From a checkpoint of a small transformer trained on Wikipedia: 3.4M parameters, LayerNorm before each block.
Each number is 200 + 30 x the weight over its row's rms, rounded and kept within 0 to 999. Layers, rows and columns count from 0. The size before them is the row's rms in percent of the matrix's.

# layer 4 MLP down, 160x512, rms 0.233, rows 0-99, columns 480-511
099,246,247,221,141,193,142,183,239,249,209,186,203,292,139,163,213,189,235,195,184,200,163,160,252,170,206,214,207,114,212,208,240
105,206,267,256,199,197,218,233,187,219,205,156,189,169,218,203,229,213,214,196,241,202,188,162,182,203,237,194,209,231,202,207,179
097,235,240,175,244,270,282,197,175,177,209,205,201,209,230,219,232,228,191,168,215,193,241,207,212,246,232,221,208,222,194,194,185
094,205,172,259,216,154,215,157,222,202,235,202,176,181,149,164,176,236,224,172,206,209,196,193,215,166,213,163,207,267,147,227,184
098,219,142,181,218,265,218,142,172,239,148,234,184,231,197,171,192,209,226,225,175,220,156,218,134,155,196,223,132,142,192,222,197
092,196,226,218,167,232,218,167,151,182,197,167,167,184,205,206,212,176,212,228,169,219,210,147,197,192,188,201,194,229,215,186,192
100,180,134,134,204,238,143,164,246,185,206,209,214,211,201,206,140,156,164,203,179,219,176,152,230,238,156,231,180,209,173,206,197
096,220,229,209,197,232,185,226,219,186,201,171,199,221,206,200,196,213,242,220,170,172,223,217,228,251,211,208,204,210,239,182,227
095,181,184,202,215,175,198,218,225,191,179,257,192,274,210,213,242,158,174,192,205,237,225,219,211,157,192,229,221,200,188,189,231
106,209,161,227,169,115,202,234,168,170,216,180,164,216,240,212,176,213,271,191,165,245,152,189,227,223,190,210,168,219,279,188,231
093,173,159,237,213,244,204,218,181,194,205,176,216,211,214,181,228,219,194,206,265,228,165,211,186,175,141,183,187,214,172,197,179
101,162,241,232,211,195,199,187,254,195,190,141,206,161,190,231,173,262,251,199,212,239,193,209,143,220,227,170,226,231,225,225,217
098,179,236,155,200,173,174,178,248,237,192,151,126,220,202,188,215,208,212,210,203,237,218,184,191,164,147,148,221,151,210,220,183
097,212,223,225,170,171,169,200,241,234,232,169,171,230,192,209,178,166,215,203,191,218,182,200,253,207,131,199,208,226,161,201,185
102,189,256,157,216,242,173,205,189,196,218,144,204,192,252,219,219,218,200,185,202,231,242,180,223,199,235,163,204,177,209,162,178
105,212,177,228,289,145,256,193,237,140,197,234,183,237,197,174,169,205,167,237,178,215,211,201,162,200,196,238,215,191,182,237,219
098,165,248,205,216,264,227,229,191,176,247,272,209,203,161,179,191,149,164,218,245,208,153,240,160,222,180,215,242,227,196,160,201
098,207,173,191,192,227,202,212,214,173,204,207,199,174,143,158,191,220,229,202,242,164,182,240,224,274,153,155,210,184,195,203,223
104,221,177,189,216,267,229,175,198,131,137,227,217,149,246,190,215,197,229,195,145,234,193,170,178,228,208,242,220,211,184,219,255
096,205,173,166,203,193,234,234,148,195,190,175,203,210,200,180,222,197,275,212,231,241,175,264,173,162,203,198,185,240,243,172,171
100,145,219,221,110,207,245,239,211,216,215,177,186,267,171,182,155,210,220,186,219,173,145,261,173,182,284,223,221,133,204,212,147
099,178,190,208,169,204,180,246,208,232,208,225,209,195,196,237,178,238,235,169,229,257,194,192,252,167,197,215,241,250,164,122,213
100,131,250,166,249,256,155,166,238,219,211,177,264,176,242,203,210,182,199,209,231,180,165,140,204,197,254,187,192,181,190,198,168
101,166,240,203,216,180,209,180,213,200,212,335,154,207,202,168,167,204,166,186,226,244,165,188,215,128,180,185,209,190,184,229,220
101,192,159,209,189,145,177,224,222,226,195,181,213,179,179,198,189,213,182,192,228,205,196,199,215,204,177,171,167,200,187,194,193
101,172,170,223,236,163,203,230,172,216,171,137,210,201,146,187,190,197,227,118,143,173,174,208,195,263,179,197,226,237,230,189,228
097,208,228,177,140,202,172,223,210,204,192,201,200,167,212,179,230,168,236,196,219,202,227,200,219,240,164,182,195,210,213,227,202
101,318,268,226,175,200,200,164,210,202,191,167,153,219,180,147,193,200,201,171,201,152,180,166,243,214,196,201,163,190,224,252,188
099,158,219,262,246,162,209,172,229,179,185,208,201,241,179,178,203,161,304,167,218,198,197,156,246,225,214,235,189,188,193,228,169
097,187,187,169,160,187,222,195,214,223,290,195,204,202,213,204,186,160,215,205,191,195,186,207,233,202,156,191,206,213,222,192,149
100,174,190,174,185,216,211,190,137,164,199,222,225,162,169,184,178,248,220,193,260,213,190,231,234,174,207,189,209,246,180,183,130
100,216,168,175,189,136,210,161,224,168,208,171,233,161,176,222,199,228,259,182,230,127,228,208,229,194,171,187,227,253,187,204,125
098,215,231,187,219,167,178,219,295,185,159,149,172,165,202,222,221,244,255,215,205,205,203,212,139,230,228,209,198,188,168,189,181
095,239,190,171,213,163,161,213,168,136,163,246,252,228,157,194,177,229,196,185,201,223,245,211,195,227,176,180,190,224,210,186,185
099,194,193,127,205,206,154,246,209,169,214,199,233,206,172,180,219,191,186,191,121,162,168,135,161,168,177,158,167,213,197,206,217
101,242,218,190,204,255,178,181,197,210,182,270,152,183,242,184,191,235,286,187,222,191,158,266,212,206,238,236,211,226,148,187,170
096,239,194,193,199,163,183,208,218,224,224,132,240,187,198,221,229,205,159,222,258,206,246,209,204,209,150,160,170,206,189,152,176
096,177,202,218,192,181,175,134,162,219,157,154,208,132,203,263,193,215,188,196,266,204,233,225,243,193,185,186,211,182,231,200,191
102,159,165,183,164,208,158,208,153,189,206,116,172,186,193,241,195,189,234,238,215,201,235,202,187,278,157,195,222,154,172,203,204
096,180,175,178,175,183,189,222,181,177,192,210,230,262,213,235,178,191,194,207,210,144,210,229,200,167,197,235,233,221,153,197,184
097,188,160,203,173,147,209,205,146,219,217,202,204,202,164,223,179,181,190,187,147,251,147,224,186,191,221,250,218,206,187,208,220
101,225,211,184,208,217,188,161,232,205,187,182,181,235,278,233,170,260,273,183,176,202,200,152,192,222,215,223,199,159,225,258,216
100,207,239,163,181,207,226,166,235,179,219,212,181,233,215,195,193,168,171,198,220,178,211,189,163,185,188,234,188,221,183,203,193
098,106,241,211,223,145,180,207,180,226,215,158,186,188,161,171,150,235,219,236,210,175,214,190,216,161,221,163,183,236,208,172,173
098,229,219,235,206,186,230,191,185,221,214,198,192,175,173,183,207,211,174,222,202,191,120,183,239,219,190,231,178,216,193,256,171
102,211,162,207,177,129,265,244,213,207,162,229,235,142,185,211,189,219,202,230,244,228,201,238,176,211,219,213,177,213,230,190,219
099,197,185,238,195,198,237,193,173,209,251,254,208,176,176,210,196,190,207,159,165,194,211,237,239,214,206,173,247,208,211,151,264
103,194,158,175,167,236,155,219,238,207,182,160,234,222,176,236,198,194,205,194,191,171,236,210,162,251,241,164,201,180,179,193,140
098,188,151,174,206,164,208,183,156,159,178,220,233,261,223,200,180,224,259,204,161,144,157,181,192,171,144,199,232,168,190,188,195
101,129,167,156,176,154,222,179,208,149,163,213,169,157,185,166,177,213,211,211,198,249,181,239,189,204,224,220,180,147,220,172,245
098,241,205,214,223,245,160,207,205,216,194,198,160,220,224,178,202,201,203,171,203,196,150,221,239,207,171,219,204,228,187,187,229
104,182,209,208,210,161,223,147,236,267,169,203,228,217,177,194,195,186,173,181,214,138,192,238,190,238,187,192,232,240,213,191,213
099,194,180,224,214,188,140,197,202,166,258,210,166,258,172,242,161,231,237,190,186,144,243,128,189,166,218,179,201,204,173,168,225
103,234,165,199,217,211,250,211,143,174,183,220,167,171,191,195,195,144,256,225,155,210,194,209,210,171,208,164,222,236,228,202,246
099,138,250,254,185,192,224,208,206,178,222,215,214,203,143,183,189,194,197,197,218,146,178,215,233,189,162,237,199,240,187,235,196
098,191,203,221,175,203,219,206,255,100,202,207,235,188,185,210,213,183,255,256,202,215,215,188,183,218,220,155,209,193,159,145,220
105,198,190,213,260,174,192,170,217,185,181,160,227,131,240,189,203,143,243,220,235,177,204,207,247,222,175,287,185,234,159,149,184
104,175,235,187,141,178,137,192,234,179,226,175,172,232,185,167,214,200,211,211,163,261,156,207,171,121,248,218,208,176,209,254,246
104,207,223,265,223,242,199,227,122,188,241,285,204,221,233,217,220,213,238,210,221,220,214,248,202,199,233,185,212,170,180,221,219
101,205,251,185,243,228,208,219,245,237,200,202,189,194,145,188,189,159,265,209,188,217,217,235,206,199,156,196,203,160,204,196,127
106,143,202,239,225,173,212,139,171,217,185,176,218,169,182,234,197,233,183,203,183,257,161,209,219,240,228,248,171,192,168,190,171
105,200,226,202,224,219,252,235,211,164,201,234,271,145,190,211,225,189,225,183,221,193,161,210,201,207,209,218,213,215,180,218,195
098,193,200,211,201,100,159,228,155,126,196,235,175,235,212,210,171,232,146,186,152,210,237,219,156,179,190,184,202,173,225,247,179
095,178,198,213,216,181,225,216,255,195,188,235,130,213,207,240,163,227,226,192,174,142,204,189,219,162,172,185,204,178,224,180,261
101,202,184,222,232,185,228,220,237,196,193,181,186,259,234,163,168,205,208,185,196,280,234,147,174,152,227,235,172,174,211,173,212
099,210,210,239,164,193,219,246,187,241,232,262,207,218,184,248,225,212,163,254,238,169,225,214,221,190,198,195,175,234,229,199,190
100,202,203,205,167,199,200,213,185,241,179,238,156,180,197,230,196,231,181,198,211,174,209,211,208,207,278,195,199,237,208,251,182
099,268,216,197,201,283,231,206,185,209,193,250,210,206,224,189,174,190,157,183,208,187,189,257,221,238,176,145,197,250,208,212,212
097,222,228,223,222,292,154,154,185,237,171,178,152,248,214,193,181,167,190,196,172,244,187,184,164,241,210,159,217,279,198,253,143
111,174,207,232,190,202,155,175,258,154,157,224,196,298,168,187,222,162,202,197,206,149,192,190,202,167,174,206,190,167,201,211,182
100,174,206,248,196,196,187,234,176,175,175,194,184,216,189,219,193,156,186,237,126,171,163,248,180,259,168,215,225,183,214,240,156
103,192,203,235,174,184,130,259,237,269,178,167,271,215,234,181,232,184,179,213,209,144,203,156,226,200,149,157,236,173,147,250,172
099,233,168,152,200,292,205,177,173,124,238,193,184,208,193,200,235,209,206,185,158,162,188,197,185,173,201,217,188,271,156,197,197
100,235,165,212,251,242,155,169,222,156,185,175,203,179,221,240,212,180,219,196,186,198,180,208,226,188,198,238,235,243,233,193,209
101,165,216,192,142,284,201,192,171,273,189,203,164,171,168,215,235,169,220,229,284,209,135,191,205,199,214,156,165,161,235,195,199
096,229,250,205,233,238,142,184,217,201,191,174,183,195,205,233,184,148,156,182,196,212,162,194,201,148,150,210,168,228,158,256,203
103,239,233,220,225,140,181,203,159,179,230,268,185,212,169,221,160,285,173,175,147,162,196,157,170,222,192,167,187,205,174,212,247
101,223,203,159,174,216,244,159,236,205,184,258,203,238,194,173,234,224,147,217,190,217,258,180,214,199,188,202,190,187,210,206,170
097,222,241,195,237,254,171,179,200,228,236,214,245,234,244,218,175,193,189,204,187,170,217,191,257,175,164,144,200,215,173,185,181
101,205,150,285,200,251,213,159,140,168,219,163,201,136,214,155,202,199,209,205,227,191,173,213,182,232,187,204,184,247,217,223,158
101,152,221,227,143,195,209,282,163,194,213,260,200,175,201,158,161,214,203,175,197,211,185,234,137,183,175,201,157,245,159,155,202
104,218,205,196,197,207,142,180,159,178,205,195,169,219,171,204,155,233,185,223,172,246,194,225,181,194,222,214,206,226,184,208,154
097,250,224,194,298,233,207,153,188,192,187,180,234,146,220,159,207,244,255,188,230,230,223,266,220,201,205,186,208,151,210,177,197
103,183,246,149,188,205,128,244,195,224,197,165,207,218,175,173,162,238,205,185,206,192,193,190,167,180,254,163,191,149,106,153,181
117,244,208,166,268,260,205,191,242,236,184,191,236,193,171,199,216,246,200,227,210,259,214,207,200,245,167,189,207,177,251,202,177
098,200,207,176,254,155,229,229,131,194,194,140,249,139,144,250,192,194,195,191,170,202,203,181,195,218,216,267,189,161,208,158,201
096,197,228,201,189,188,206,210,148,162,232,159,165,218,211,191,237,192,190,241,205,196,184,223,207,145,186,221,174,178,168,252,156
097,261,211,189,265,223,195,239,214,154,241,203,153,171,185,220,178,213,245,237,201,223,203,217,203,120,188,156,150,174,179,233,208
103,164,164,223,227,210,246,240,168,216,245,202,168,193,187,201,191,216,126,213,187,195,175,142,157,224,281,202,182,180,194,179,206
105,168,243,202,184,231,215,209,177,239,220,238,221,212,233,202,192,161,171,217,186,184,166,229,230,248,199,220,208,229,202,181,242
097,178,192,187,199,211,198,139,163,215,225,180,197,195,224,200,229,251,173,221,234,202,213,178,241,208,241,146,167,211,210,201,260
106,170,239,179,162,162,189,266,191,212,172,196,185,167,176,192,223,156,199,224,214,170,149,225,196,205,259,149,225,207,170,152,192
099,234,120,177,149,197,200,260,247,224,186,155,223,225,182,175,190,184,218,196,143,227,245,206,198,227,180,197,184,231,208,180,252
104,160,211,210,194,145,180,181,276,203,150,233,180,232,137,181,186,129,222,233,227,251,234,143,204,241,211,213,209,163,245,171,236
097,209,161,211,223,185,193,173,260,177,218,187,189,225,196,180,209,149,247,200,243,202,152,191,211,192,231,178,201,164,228,191,170
108,222,229,215,219,226,225,192,155,247,184,208,231,152,196,197,217,158,223,194,198,224,193,227,241,232,229,209,220,188,178,198,192
104,148,183,204,224,131,240,197,217,166,245,159,131,200,226,204,159,199,186,184,224,186,197,140,184,167,206,222,193,215,200,204,249
091,203,163,217,228,163,192,159,129,223,192,164,213,184,205,186,187,207,177,200,212,170,193,220,168,193,227,187,200,236,210,197,168
105,201,233,116,223,229,176,191,174,252,177,196,242,174,208,206,200,237,130,186,219,216,171,203,211,174,186,159,240,187,230,177,198
098,209,238,167,211,198,159,206,201,194,207,200,221,219,202,220,211,276,229,188,158,142,210,232,245,245,218,209,203,196,194,167,212